{"num_attention_heads": 2, "norm": "rmsnorm", "norm_place": "pre", "attn_scale": 0.125, "bias": "none", "tie_word_embeddings": false, "init_std_o": 0.0518, "learning_rate": 0.00671, "final_lr_fraction": 0.0, "max_seq_len": 1024, "dataset": "wikipedia_en"}
Each number is 128 + 24 x the weight over its row's rms, rounded and kept within 0 to 255. Layers, rows and columns count from 0. The size above them is the row's rms in percent of the matrix's.

# layer 2 attention key, 128x64, rms 0.163, rows 57-63, columns 0-63
size [ 96  91 106  95 107 110  94]
[[138 166 118 131 141  95 145 178 134  93 127 156 136 141  98  91 160 156 160 107 140 156 159 130 146 127 135 113 120 141 140 100 154 126 105 156 152 159 147 140 145 138  81  92 140 121 143 129 129 149 129 124 152 174 125 194 127 111 135 119  99 108  83 122]
 [104 144 180 126 140 153 105 103 117 107 117 141 130 181 156 145 143  92 134 169 119 170  98 121 144 146 131 137 133  89 143 133 124 129 123 100 140 111 116  78 116 103 178 120 140 136 119 144 127  93 148 117 117  75 129  74 127  91 116 139 153 144 144 129]
 [116 135 105 190 131 164 195 120 135 144  91 133 106 146 137 118 136 109 101 148 141 142 163 124 106 158 121 145 157 136 137 139 115 129 113 150 104 117 119 123 143 138 120 124  58 139 165 156 151 134 153 152 113 118  98 119 149 144 112 125 175 112 175 129]
 [130 138 135 134 123 154 115 105 121 133 140 126 139 169 130 133 144 104 125 156 108 207 127 144 171 125 130 113 148 137 140 137 122 105  80 120 134 145 146 126 145 129 139 159 147 129 157 131 116  75  81 103 138 115 172 204 108 137 119 149 137 128 140 157]
 [105  97 144 142 130 138 144  97 149 109 102 131 125 160 121 174 109 153 106 129 122 109 120 114 138 157 154 157 116 148 158  97 114 106 137 116 120 135 139 124 134 100 140 135  86 113 134 136 148 154 160  49 148 124 149 115 105 122 107 127 112 122 137  45]
 [167 155 136 126 108 196 117  96 104 129 123 140 126 147 146 141 102 118  91 160 127  73 131 171 146 149 115 149 122 135 139 121 140 124 132 100 129 121 145  91 111 120 142  96 167 141 167 148 153 155 126 114 137 132  87 110 105 132 100  94 163 154 123 163]
 [139 155 121 134 151 139 144 150 140 104 143 114 102 108 126 124 111 141 126 117 151 149 139 124  99 140 138 140 105 135 111 122 178 130 139  91 121  90 142  97 112  73 141 107 196 110 177 128 106 141 140 155 105 157 133 163 173 127 139  98 150 158 114  84]]
# layer 2 attention query, 128x64, rms 0.165, rows 58-63, columns 0-63
size [ 95  94  94  98  96 116]
[[108 149 158 150 114 147 102 155 109 101 155 137 129 136 160 116 142 147 135 138 130 128 154  95 139 150 127 157  89  97 112  82 125 140  81 108  95 100 153 158 137 156 139 137 183 132 121 177 111 123  86 126 105 135 152  91 153 127 142  89 108 129 106 122]
 [114 178 102 146  88 144 128 162 110 121 100 130 108 116 111 108 142 124 110 107 146 139 134  58 107 140 127 126 148 145  99 152 115 144 140 104 191 120 198 138 106 134 132 101  92 118 119 136 175 133 141 129 110 123 110 133 133 111 144  92 122 123 121 153]
 [136 178 114 148 143 117 143 123 124 142 147  98 150 132 163 111 132 115  99 153 142 115 130 136 170  93 125 127 111  93 115 115 125  99 143 127 161  87 134 119 128 128 109  97 160 134 101 126 162 117  93 160 140 146 160 195  74 109 160 152 100 111 112 118]
 [ 97 122 109 137 152 113 106 123 142  82 130 100 143 115 137 127 126 137 168  87  45 116  89 101 111 125 112 134 119 130 119 109 118 122  76 122 143 154 173 134 126  75 128 125 120 105 123 164 129 153 119 147 142  97 123 159 119 112 121  97 102 135 114 104]
 [132 137 167 107 143 180 117 126 125 120 154  97 131 108 126 111 136  66 104  99  97 124 148 156 132 133 128 135 101 162 127 120 146 127 120 130 102 131 168 155 111 110 130  68 156 166 127 170 146 146  91 106 141 118 108 135 144 155 107  79 108 108 114 137]
 [123 135 146 107 140 131 124 127  92 126 108 156 127 150 128 117  82 123 123 118 139 133 122 157 117 152 123 113 140 131  94 131 173 108 109  92  96 102  89  76 104  80 202 114 128 116 133 118 107 134 133 130 123 123 132 142 136 100  80 114 150 111 186 115]]
# layer 2 attention value, 128x64, rms 0.169, rows 0-45, columns 0-63
size [ 86  86  98  78  83  80 101  85  89  80  85  81  95  78  85  94  91  91  89  95 107  74  86  88  92  73  88  99  83  77  80  97  89  80  86  83  76  85  84 100 100  84  90  94  81  87]
[[110 114 146 134 137 116  82 132 171  84 123 135 126 112 120 148 162 146 103 157 116 115 148 160 142 179 121  86  71 119 153 112 161 114 153 159 117 125 112  84 142 160 122 185  86 130 126 157 109 109 134 113 113 144 142 118 121 122 126 115 116 137 139 154]
 [126 149 118  96 113 137 152 110  82 110  95 149 106 190 142 120  91 116 107 129  96 130 111 146 148 123  83 133  94 121 193 126 112 121 123 144 108 128  99 105 147  91 137 132 148 122 151 106 144 121 132 148 177 104 139 119  93 128 132 116  99 175 111 128]
 [119 182 140 130 148 108  71 129 135 158 144 133 159 134 102  88 141 123 145 143 147 131 110 107 121 117  73  95 174 113 109 137 143 149 142 123 161 108 121 126  99 158 111 114 148 124 142 110 132 103 161 107 109 180 152 117 114 163 111 123  82 144 153 130]
 [125 145  94 102 133 118 126 138 127 110 145 120  98 143 160 169 146 142 135 115 101 130 145 120 142 160 152 138 124 130 118 121 102 129 179 113  98 126 145 106 117  78 103 125 131  75 179 153 139  85 120 114 142 137 189 126 157 101 170 147 132  87 133 123]
 [123 129 105 170 153 131 114 130 132 102 102 208 129 138 151 130 106 134 145 153 129 141 104  96  98 133 137 144 110 148 136 167 150 127 123  95 167 139 106  75 123 165 123 137 100 146 123 183 127 116 115  99 161 108 119 158 119 151 145 103 139 103 119 147]
 [103 111 122 140  85 159 155 132 100 132 146 113 133  80 124 136 148 106 138 163 120 167 106 108 135 107 154 138 100 154 111 136 150 131 149 112 143 100  89 114 163 124 146 140  67  98 104 145 127 158 122  80 161 139 120 117  98 136  87 110 139 156 147 154]
 [123 139 136 136 101 107 120 132 130 132  99 100 154 135 138  96 120 105 146  96 131 150 129 119 129 126 137 111 116 131 133 191 146 168  86 154  98 111 194 140 121 160 150 135 177 125 129 151 135 127  97 138 137 160 123 127 166 159 145 137 101 101  90 176]
 [ 90 155 104  99 147 116 150 140 111 158 122 117 120 149 111 139  97 134 118 162  79 114 136 120 166 121 111 124 128 144 117 111 153 161 144 152 138 150  93  99 122  88 214 154 123 123 161 143 161 136 143 140 158 104 122 147 129 135 111 151 124  92 144 111]
 [129 181 107 158 161  81 135 142 130 105 155 144 151 112 124 120 112 129 122 150 102 123 115 109 133 105 182 117 138 129 101 154 151  97  98 114 108 130 176 140 132 132 123 109 133 107 103 111 161 157 131 130 138 184 170 125 153 165 106 129 163  92 153 129]
 [127 140 151 132 170 138 168  94 118 167 142 129 121 102 145 126 140 181 142  95 140 115 186 117 104 147 125 109 101 115 131 109 132 125 115 150 167 124 128 181 122 155 119 132 121 121 154 132 101 104 126 107 122 120 157 169 180 149 176 100 111 152 127 120]
 [111 171  73  81 122 140 123 142 116  92 152 150  92 114 119  64 119 146 150 133 104 139 117 131 133  91 106 114 150  88 138 144 144 146  85  98 130 119 127 130 143 144 109 142 117 129 121  89 102 135 173 133 134 163 109 161 124 150 118  96 100 112 147 125]
 [134 147 115 121 123 104 151 112 108 151 159 120 168 179 107 121 126  84 139 123 114 100 106 136 175 150 149 132 111 166 132 101 178 142 138 163 150 106 163 118 130 117 123 136 130  86 173 166  89 121 116 145 136 107 139 139 157 145 130 130  92 119 170 124]
 [108 102  78 133  99 164 141 151 101 114 114 148 128 164  74 112 132 141 113 121 119 139 131 150 145 147 126 121 111 151 156 125 148 140  97 159  92 144 134 120  88 145  84 164 162 132 115  97 150  97 116 124 121 116 117  72 126 110 103 136 113  74 137 118]
 [124 130 124 141 131 140 175 119 166 140 126 168 105 127 147 130 155 134 105  88 133 144 180 130 108 141 108 118 135 106 142 132 123 101 125 139  73 136 137 152 110 134 120 136 126 120  88 116 120 121 118 133 140 112  94 133 116  92 100 148 225 149 160 144]
 [135 102 141 145 177 145 108 142 148 123 122  60 141 131  89 136 122 147 105 100 127 132 110 144 159  98 132 131 133  74 138 110 147  84 108 186  66 116 144 150 149  85 121 105 150 129 132 142 140 143 126 108 144 131 126 109 137 147 120 159 120 123 105 137]
 [123 117 102 131 126 126  88 122  77  95 132 119  74 144 149 175 139 146 150 129  99 153 135 120 155 138 158 109 180 129 121 123 138 173 128 169 125 168 147 114 106 117 130 100 150 140 185 127 104 131 129 135 101 121 108 150  97 156 124 134 128  95 135 159]
 [144 128 115 108 109 132 184 145 143 161 113 127 116 138 132 125 121  94 127  96 152 142 126 101  95 132 148 146 143 160 146 152 123 132 111 131 145 113 137 168 128 128 156 115 147 143  93 123  87  87  83  98 111 107 218 164 141 125 143 123 112 120 115 138]
 [178 104 120 120 145 135 131 148 111  88 116 139 142 154 154  78 135 129 158 173 146 140 157 173 158 159 154 131 103 127 149 109 146 128 126 131 103 115  83 100 124 152 131 110 158  76 118  98 136 132 145 131 100 126  94 121  90 115 147 103 103 155 141 107]
 [129 164 137 148  68 140  82 130 114 144 139  98 108 106 118 172 161 100  92 145 161 126 134 136 143 128 148 115 138 115 137 120  92 117 136 144 108 149 128 165 114 150 169 120 109 112 107 110 153 119 117 103 107  92 109 110 146 140 110 159 167  71 107 109]
 [112 130 185 124 130 140 111  96 129 128  98  95 128  92 119 139 106 104 117 113  94 156 140 135 144 170 166 123 119 132 152 116 132 150  83 123 125 135 127 152 187 145 151 121 136 126 109 150 107  99 113 111 127  91 131 131 177 158 156 142 102 113  91 179]
 [141 141 157 107 126  83 113 137  85 131  97  91 123 100 136 137 145 137 136 125 140 129 101 106  88 104 148 119 133 146 113 144 139  79 145 121 155 158 146  58 125 102 143 115 118 113 186  90 123 140 153 168 126 163 127 117 146 116 118 130 124 150 112  90]
 [129 175 167 133 139 108 139 138 167 151 150 122  98 112  97 125 173 140 131 152 162 107 145 150 129 140 119 149 125 108 111 155 124  94 109 103 192 101 171 139 141  88 120 122 111 116 123 140 121 133 128 128 137 135 135 129  96 119 157 107 112 155  81  71]
 [127 131 122 102 153 147 144 150 132 115 143 114 127  98 110 148 152 172 105 100  97 122  88 140 136 128 117 114 124 131 105  96 126 118 160 137 159 127 141 127 115 134 134  99 127  91  82 122 160 148 124 139 146 118 170 146 124 123 127 116  75 131  75  44]
 [107  93 118 100  90 132 131  92 140 115 132  83  97 168 136 132 146  81 138 152  95 124  93 145 149 126 174 131 136 150 117 119 135 126 112 100 144 104 112 109 122 145 114 110  71 132 101 120  91 158 143 132 162 151  95  86 147 123 110 153 109 104 108 147]
 [148 134 144 146  84 141  97  92 120 152 104 153 114 144 117 143 151 166  92 148 148 101 102 125 121 110  88 135  93 158 115 109 157 107 145 133  96 164 111 109 147 131 160  87 111 108 153 146 165 148 131 142 114 105 123 147  79  78 124 137 100 120 146 131]
 [102 141 125 138 170 135 163 152 161 148 138  87 124 160 115 157  80  93 125 147 156 152 159 124 156 131 140 129 106 100 115 168 172 134 116 144 151 138 112 149 101 119 164 153 150 119 155 101 148 132 105 114 110 170 156 155 154 104 111 128 146 111 166 122]
 [113 159 159 129 146 150 171 146 108 136 164  80  89  77 126  87 134 109 110  95 116 112 148 122  80 161 141 134 166 150 130 103 120 140 135 117 151 117 143 129 132 111 132 105 137 151  97 135 151  82 160 103 119 131 145 116 121  95 102  84  98 132 125 125]
 [136 158  88 119 110 113 147 161 160 112 143  99 100 152 128 142 118 106 150 145  86 147 163 145 149 133 121  96 131 101 122 159 115 159 128 121 134 121 171 128  97  65 173 160  92  99 157 154 144 104 127 141 105 116 167 129 147 134 122 120 118  92 116 124]
 [101 155 166 125 115 132 115 159 107 140 111 153 159  75  93 106 162 139 148 163 127 121 122 135 118 111  92 153 109 139  84 108 116 148 114 165 139 102 156 161 149 131 103 103 140 119  93 126 167 185 113 155 106 125 132 121 111 125  98 118 124 152 103 101]
 [110 167 147 136 120 134 141 132 141  92 142 148 136  87 172 102 176 156 165 111 143 101 137 122  80 131  93 105 125 113 101  99 133 150 117 141 130  98 158 167 146 171  55 128 128 141 127 144 121 128 120 149 128 132 154 160 156 142 133 122 119 124 102 143]
 [121 101 153 104 117 110 116 109 115 137 146  91 174  38 132 101 127 136 137  99 148 107 128 137 118 152 136 123 131 137 131 152 116  88 114 101 128 159 119 106 138 160 132 113 105 143  71 142 125 106 105 109 178 163 117 149 133 132  94 126 131 145 147 108]
 [190 152 110 131 130 113 125 144 113 179 131 152 129 142 167 100 117 118  78 144 123 124 128 138 153 155 121 125 155 157 114 147 145 107 125 124 120 116 161  55 134  98 153 115 105 148 133 148 122 150 129 138 116 119  98 107  84 125 120 146 137 147 167 174]
 [133 128 106 128 111 149 102 112 118 133  98  99 138 124 103  87 138 173 107 136 138 140 131 125 137 117  75 142 120  96 116 122 123 165 123 141  92 160 137  98 105  79 160 125 189 123 168 138 132 148 119 112  82 173 132 117 140 110 109 162  94 116 111 119]
 [133 128 114 133 145 136 145 180 121 130 146 168 144 156 120 109 129 175 107 110 119 142 128 115 125  96 129 162 142 161 120 143 134 112 170 113  72 128 128 107 149 159 130 150 127  85 136  93 117  92 151 156  84 152 171  88 104 126 153 130 126 152  92 132]
 [113 109 139 130 113 156 163 128 140 139 135 105  81 141 105 170 121  86 122 135 116 103 110 135 111 110 127  99 148 137 117 155 159 139 120 148 118 140 116 130 122  96 187 124  93 130 142 129 132  83 151  88 141  81 149 142 118  81 119 139 111 103 190 142]
 [128 144 115 136 152 102 156 132 184 133 133 128 142 134 157 117  84 132 112 135 135 120 174 157 143 104 124 136  90 127 158 141 171  67 149 156 108 127  92 146 112  83 142 121  95 144 163 133 143 135 115 113 163 109 134 113  88 127 158 140 127  86 134 109]
 [156 113 131 104 117 146 130 118 161 117 111 117 107 111 110 122 107 131 141 125 105 132 125 140  89  96 172 113 167 137 138 118 153 122  97 141 111 153  92  76 120 128 103 116 162 163 136 124 129 122 110 142  84 102 147  87 162 116 100  89  83 184 140 129]
 [132 147 123 129 139 149 167 130 102 135 173 176 127 129 130 109 160 109 115 139 118 136 113 121 127 137 111 106 126 130  89 139 125  96 161 117  90  97 125 143 114 184  90  89  94 138  99 148 136 138 124 103 169  91 153 101 113 137  92 133 115 181  97 125]
 [167 147  94 106  89 100 100 141 152 123 129 180 137 189  98 101 140  90 161 158 114 126 153 158 160 130 140 154 111 109 115 132 115 119 103  86  91 136 129  83 138 114 118 136 154 123 116 160 144 126 112 148 124 142 109 100 123 174 131 132 121 133 135 112]
 [172 110 105 123 117 114  98 167  95 143 104 111 110 162 135 117 151 114 174 121 133  97 134 158 119 182 160  94 115 146 116 133 132 121 157 137 131 145 138 128 128 138 157  74 107 131 146 119 160 106 139 144 103  92  82 116 121 134 137 113 108 105  82 164]
 [102 149 145 152 168 105 147 168 131  96 159  72 136 106 138 102 153 120 134  89 131 114  85 115 127 105  94 125 111 112 116  90 116 135 143 167  92 141 101 140  73 133  98 146 130 115 156 138 133 153  99 131 148 157 111 149 136 101 147 150 113 142 159 122]
 [139 100 131 174 116 127 144 110 135 138 129 107 168 104 134 108 119 162 154 106  90 153 131 117 108 133 125 159 115 126 139 121 128 133 109 156 160 126 185 165 187 117 142 119 129 111  88 167  95 109 142 141  99 153 158 169 138 141 113 173 143 144 148 140]
 [119 141 127 136 161 133 129 131 117 101 140 170 146 143 149 117 153 134 129 109 146 122 153 160 171 162 106 116 148  96 118 158  82 151 104 121 151 101 123 137 124  93 175 169 109 106 111  88 121  65  98 113  86 136 135 128 121 144 136 131 149  84 133 114]
 [111  98 136 113 125 168 147 118  98  97 149 112 122 135 150 204 139 106 142 139 123 126 114 130 114 107 112 141 111 151 147 130 104 127  96 109  89 148  97 119 139 154 139 157  97 143 144  87 158 107  98 104 138  85 153  91  66 120 126 128 122 136 142 113]
 [ 98 102 125 135 122  90 151 106 161 127 154 100 109 136 133 129 113 143 108 147 109 141 161 120 149 156 120 120 163 139 122  86 111 114 156  80 107 114  82 153 164 139 123 143 153 160 137  92 127 137 142 135 118 152 100  93 136 115  95 195 136 159 119 154]
 [ 99 116 138 134  74 115 128 128 140 130  90 123 111 146 147 138 118 112  59 151 118 156 103 123 140  87  95 136 163 119 117 145 152 146 132 100 124  88 106 116 149 139 126 159  98 119 168 108 140 131 169 136 118  95 108 102  80 128 128 169 146 118 153 149]]
# layer 2 attention output (transposed), 128x64, rms 0.161, rows 0-45, columns 0-63
size [ 77  91  88  71  90 100  87  87  90 100  84  68  83  73  78  69  91 107  93  94  96  87 107 114  88  72  71  87  95 103  82  61  92  90  94 104  75  89  89  92 107  73  98  90  85 110]
[[166 155  92 135 142 144 170 146  77 136 125 121 107 124 136 137 105 112 182  80 136 127 101 139 130 106 115 140 132 137  84 193 101 144 138 128 130 153 104 148 145 116 126  77 131 133 141 125 117 129 165 123 142 115  81 105 141 117 152 135 150 159 143 107]
 [128 125 163 138 121 130 102 136 179 147 121  95 145 132 103 118 147 120 144 125 182 149 135 122 101 111 144 121 196 130 123 134 134 125 137 143 143 101 136 127 127 180 122 134 100 122 110 122 111 161 150 148  87 136 102 142 127 139 121 145 159  75 198 129]
 [150  80 100 136  96 158 148 122 103  98 154 112 104 116 173 156 133 157 131 129  95 104 128 157 108 137 145 177 107 131 135 109 112 107 123  95 101 157 171 134 160 120 172 177 114 149 138 138 117 158 126 139 135 101 127 145 181 129 126 124 141 106 122 123]
 [153  86 188 157 133 151 139 137 116 106 113 112 122 121  97 115 132  90  97 139 134  95 139 166 155  87 124 119 152 123 109 157 141 111  82 139 158 165 103 164 142 140 113 115 139 151  90 135 139 144 113 148 137 117  98 137 115 153 120 116 143 191 139 134]
 [125 131 133 106 131 130 134 127 112 151 137 120 165 119 114 128 142 108 128 103  82  96 134 152 174 100 108 100 144 159 174 119 126 148 167 156 116 109  97 158 136  94 113 135 142  97 147 110 111 142 141 167 127 168 135 116 179 116 119 161  75 156 161 141]
 [165 130 123 129 151  91 134 111 175 121  92 153  98 150 134 132 139 117 110  99 143 141 132 185 147 121  97  83 132 118 129 129 113 110 143 175 138 163 119  99  94 138  95 120 168 147 142  97 136  79 162 155 135 144 153 135 154 141 166 142 123 126 143 110]
 [119 115 112 103 147 141 164 108 117 118 144 127 106 132 138 147 179 150  82 150 136  86 145  94 129  87 151 135 139 110 117  64 115 129 161 107 142 160  97 125 142  62 114 136  94 112 133 109 156 126 138 107 104 100 138 158 119 122 109 114 137 114 130  95]
 [131  95 149 157 113 141 128  97 133  94 139 144 133 101 118 126 139 112 159 138 158 123 122 108 116 136 122 145 109 118 141 166 101 107 125 129 108  69 178 122 127 148  55  93 109  87 130 125  86 127 134 150 118 147 131  88 141  97 146 109 155 151 130  91]
 [110  86 110 121 106 185 136 100 135 121 142 146 115 104 134 153 153  95 102 136  85 127 126 132 117 127  73 137 110 134 147 120 107 147 138 159 138 125 120 145 141  98 151 132 161 148 147 161 102 108  76 113 166 139 122 178 132 124 171 149 137 135 109  85]
 [159 146  88 146 102 120 109 165 139  66 158 121 143 116 140 132 125 111 139 134 143 123  93  73 172  98 131 142 115 162 128 109 108 134  89 121 104 142 162  98 148 100 125 108 147 153  81 114 164 145 129 142  94 127 128 109 102 103 121 124 119 124 101 155]
 [163 116 137 176 142 103 114 109 115 156 151 114 136 119 140 169 123 161 146 148 135 108 141  88 108 160 118 179 119 158 132 112 127 101 174 173 135 134 138 144 125 144 127 139 131 150 136 122 105 133  73 117 134 127 174  92 178 115 156 145 138 109 102 145]
 [119  85 114 132 112 165 120 157 154  94 114 127 107  91 135 154 130 169 144 122 132 181 136  93  87  86  95 139 158 112 181 120  92 123  90 110 110 152 119 146 145 135 103 101 127 116  97  98 172 131 151 114 146 142 119 102 117 110 143 120 127 126 132 126]
 [136 125 169 144 153 113 126 119 152 188 141 135 138 143 164 138 148 116 103 143 141 142  73 130 122 132 139 142 139  97 134 159 111 153 170  76 125 110  85 120 158 100 174 108 103 109 158 134 117 151 128 106 116 142 139 121 126 150 150 118 164 168 103 150]
 [158 130 143  87 160 113  74 131 114 122 131 117 120 131 124 139  92 117 147 175 140  94  98 153 110 162 111 134 156 126 113 128 138 134 133 125 165 130 120 102 153 118 160 126 103 149 170 124 118 131 120 145  90 164 158 123 111 189 120  97 114 125  69 119]
 [120 140 112 147  98 135 122 135 123 143 171 161 121 107 163 125 139 122 162 125 144 108 158  94  74 156 168 114 125 146 106 143 100 173 121 100 166 135 131 100  83 159 169 117  95 107 123 130 134 119  93 149 136 128  89 142  90 103 139 119 147 124 144 100]
 [152 142 160 131 136 100 144 150 142 164 134 143 161  93  95 103 109 141 112 139 134 125 145  95 117 112 109 126  90 151 127 158 162  59  93  86 133 113 138 135 143 142 102 140 124  98  74 156 140 125 110 125 172 125 117  98 125 108 149 139 129 151  93 104]
 [ 98 137 146 176 158 140  84 120 129 129 118 122 119 142 101 109 141 171  91 164 126 126 131 133 202 110 128 107  99 102 134  78 124 115 141  93 112 148 128  88 109 117 116 127 114 149 133 114 170 147 149 168 106 121  88 105 118 138 100 150 129 123 116 125]
 [ 92 171 129 132 131  73 130 149 144 173 125 139  85 121 107 153 125 115 125  79 110 121 108  57 100 108 118 130 136 122  93 133 153 134 126 140 158 132 150 151 143 131 116 141  96 196 139 103 137 154 115 122 122 122 137 126 119 169 132 131 134 115 153 145]
 [106  76 135 105 159 119 166 117 160 105 117 172 159 159 132 104  95 145 116 138 101 122 132 106 130 164 128 108  95 152 131 160 156 142 127  83 146 105 143  84 129 109 108 112 145 131 155 121 109 122 115 120 142 153 112 145  77 121 112 137  96 167 117  90]
 [136 130  85 132 109 120 157 163 119 118 119 159 137 136 108 128 146 158 138 115 158  83 138 101 160  77 113 104 114 129  94 148 120 107 168 151 132 153 135  80  93 109 115 102 106 125  95 107 142 128 130 123 163 131 109 121  98  91  98 144 158 130 166  89]
 [112 125  95 127 126 135 126 139 130 117 144 153 146 181 135 134 137 118  98 150  98 136 166 161 140 110 118 137 105 119 141 112  94 146 104 140 136 126 144 215 158 169 144 169 160 131  97 176  90 121 130  98 144 105 121 135 121 115 126 111 135  93 148 131]
 [134  85  95 131 123 134  96 123  93 112 131 131 145 128 166 118  85 124 110 100 101 115 147  92 135 116 154 117  92 145 161  75  94 126  96 123 110 153 110 116  90 199 155 137 145 155 138 122 112 127 103 133 102 121 131 159 141 130 113 125 107  85 139 137]
 [114 101 134 186 118 139 109 112 109 124 131 151 105 143 132  96 120 112 138 138 138 109 166  85 156 155 138 114  98 107 144 153 126 169  78 114 117 145 121 134 130 152 131 158 150 144 143 135 133 119 144 115 105 128 103 160 140 116 159 119 196 123 170 179]
 [139 117 141 146 161 144 127 150 120 130  79 164 114 111 116 147 100 154  85 122 163 129 117 162  99 160  81 134 134 108 183 140 148 132 165 145 117 127 122 136 107 133 135 156 152 116 159 130 133 127 139 100 125 106 158 115  89 113 107 115 111 144 171  70]
 [108 125 147 137 176 106 147 200 128 104 142 131 156 111 111 116 147  94 178  99 124 138 145 133  92 138 151 124 141 102 112 149  78 153 105 101 144  98 149 126 109 116 100 139 147 133  94 138  95  95 110 143 131 155 112 123 159 154 137 145 162 131 127 104]
 [138 109 153 111  68 148 120  93 125 110 100 146 127 109 126 106 149 138 139 111  96 126 100  75 119 126 105 135 112 138 142  91 108 121 111 150 118 103 143 104 157 131  91  75  87 137 157 133 125 114 135 110 126  84 134 122  91 170 169 128 144 125 109  90]
 [102 120  90 141 107 131 121 103 129 109  99 161 136 133 133 171 103 138 112 111 142 133 140 128 207 113  98 134 132  96 125 132 109 125 108 154 138 152 116 121 134 136 162 147  80 111 135 112 143 172 143 113 134 105 161 141 123 163 153 183 163 152 132 160]
 [132  98 150 110 132 147 147  75 105  88  99 143 120 119 111 122 131 127 124 114 156 107 105 133 160 129 140 145 119 143 151  78 144  80 120 112 129 155 112  98 159 163  92 102 154  91 108  90 134 149 111 113 131 105 102 137  98 152 158 110 142 181 128 147]
 [126 141 105 152 149 108 122 117 153 140 168 108 119 134 152 130 138 119  97 102  90 132 157 110 135 144 187 104 106 108 128 112 112 122 112 132 100 150 132 111 111 146 152 147 138 140 153 144  92  78 123  85 153 159 154 155 152 102 169 121 162  76  99 133]
 [177 137  68 114 157 117 122 132 114 134 173  99 141 129  91 159 108 144 115 131 113 144 132 124 172 121 159 189 128 148 119 137 117 126 111 123 142 173 135 126 158  84 172 128 145 145 128 128 163 111 116 110 113 135 136 142 150  92 146 129 121 117  86 157]
 [132 137 117 148 129 140 157 143 119 138 100 150  83 187 116 130 124 114 114 156 111 110 189 147 152  95 101 113 104 149  82 113 145 179 122 143 127 104 119 118 115 121 155 153 128 150 154  95  96 157 160  86 101 134 144 118 123  95 148 124 138 119  98 134]
 [ 82  90 137 133 120 167 154 109 129  77 117 110 119 135 109 173 136 110 169 109 141 180  88 156  96 110 121 131 141 114 117 131 114 138 146 116 154 144 116 141 104 131 138 187 141  90 121 132 168 114 168 112 123 137 137 120 175 164 123 126 123 129 136 120]
 [130 128 140 159 153  99 156 142 131 138 167 131 134 125 179 165 148 112 133 135 118 106 151 133 117 134 193 115  85 144  99 109  91  81 116 105 130 124 148 135 148 135 131 152  70 112 166 130 120 108 104 118 134  94 149 144 124 155 158 105 136 145 104 161]
 [135 169 141 145 136 113 110  99 109 120 138 119 103 106 159 154 130  93 134 156 124 129 114 158 144 143 124 110 168 104 106 112 105 139 105 147 151 147 146 137 121  82 115  99 135 153 110 185 141 188 126 124 157 116  83 170 136 118  81 102 138 105 143 110]
 [118 135 124 121 125 107 106 151  98  87  89 149 123 112  72 114 141 150 146 131 168 132 124 134 150 178 135 171  94 130 150 135  91 135 153 104 133 114 113 120 127 141 103 124 103 139 124 104  93 159 126 168 146 138 107  67 136 155 132 139 168 153 117  98]
 [151 125 149 149 120 164 127 110 101 119 139 146  89 141 104 120 113  95 143 104 116 126  99 131 128 143 111 146 183 137 117 111 100 184 127 111 142  49 151 108  91 162 123 104 146 103 103 120 129  85 125 165 107 138 125 115 126 146  97 123 118 153 147 128]
 [105 167 106 156 128 136 120 154  87 154 112 143 132 123 128 141 145 136 103 109 117 161 100 153 165 142 118 127 125 122 115 140 133 132 174 123 129 129 170 171 143 120 156 137  80  98  89 127 116 131 165 129 165 126 133 153  99 132 157 165 179 122 155 174]
 [109 123 108 140 128 142  57 133 148 116  90 119 120 108 129 144 102 136 139 102 126 129 132 180 122 117 130 136 165 156 169 125 175 158  94 127 168 147 151 101 134  84 164 145 163 119 132 104 118 131 141 126  92 168 101 151 127 133 153 119 115 115 147 104]
 [106  81 132 111 167 118 138 115 107 152 123  94 130 102 148 158 130 108 115 137 102 116  97 138  40 121 142 117 160 127 163 104 169 149 173 129 145 128 128 136 130 138 123 136 111 132 122  65 105 128  95 132 146 154 127 166 128 121 131 115 101 132 136 137]
 [ 99 148 131 107 152 121 116 117 127 105 133 165 116 121 114 119 134 130 100  90 134 123 114  94 131  81 150 158 150  97 125 117 154 161 113  61 135 141 125 122 116 111 105 185 177 122  98 116 121 148 124 101 148 108 116  90 106 134 129 133 109 184 156 114]
 [139 148 118 107  97 144 126 112 127 130 114 111 134 125 110 169 127 152 115 151 142 128 218 114 125 149 163 113 147 163 138 141 125 118  92 102 164 116 163 156 191 130 143 110 129 162 136 143 141 118 155 128 105  92 132 139  97 136 112 126 125 148  86 147]
 [150 141  99 115 147 124 121 135 130 109 169 133 116 114 120 135 137  90 127 165 161 111 115 119 142 142 118 101 124 129 121  85  83 114 101 136  68 150  99 105 107 119 130 158 135 128 154 104 180 150 101 110 159 126 120 108 136 111 149  90 138  84  73 148]
 [141 102 129 117 109 120 160 115 153 143 132 115  91 136  85 116 113 125 158 121 136 131 113  91 131 108 138 132 104 159 128  65 139 112 169 117 146 174 108  81 111 139  81  95 145 149 164 149 136 194 114 130 134 117 117 144 112 123 105 126 125 164 119 141]
 [131 160 138  99 115  84 152 144 177 158  79 137 133 120  69 106 116 120 112 148 153 148 112 146 112 143 157 127 128 138 122 139 157 178 160 164 147 106 119 129 132 120  81  86 120 139  88 147 117 142 146 147 126 163 100 147 144 111 133 145 147 113 142 140]
 [148 149 126 130 134 166  98 107 110 139 104 150 118 118 139 131 104 123 139 122 125 125  69 195 100 127  86 147 119 112  99 201 167 115 116 147 122  99 165 113 111 103 128 114 113 132 156 168 132 133 118 132 122 105 138 147 103 145  96 101 131 116 105 118]
 [135 140 140 113 175 128 150 118 129 141 133 164 116 132 124 122 135 168 185 121 169 128 136 175 109 168 142 153 121 146 151 142 134 118 160 173 156 145 161 136 129 142 115 111 125 120 125 150 122 137 121 141 143 168 126 121 178 155  87 100 119  91 146  74]]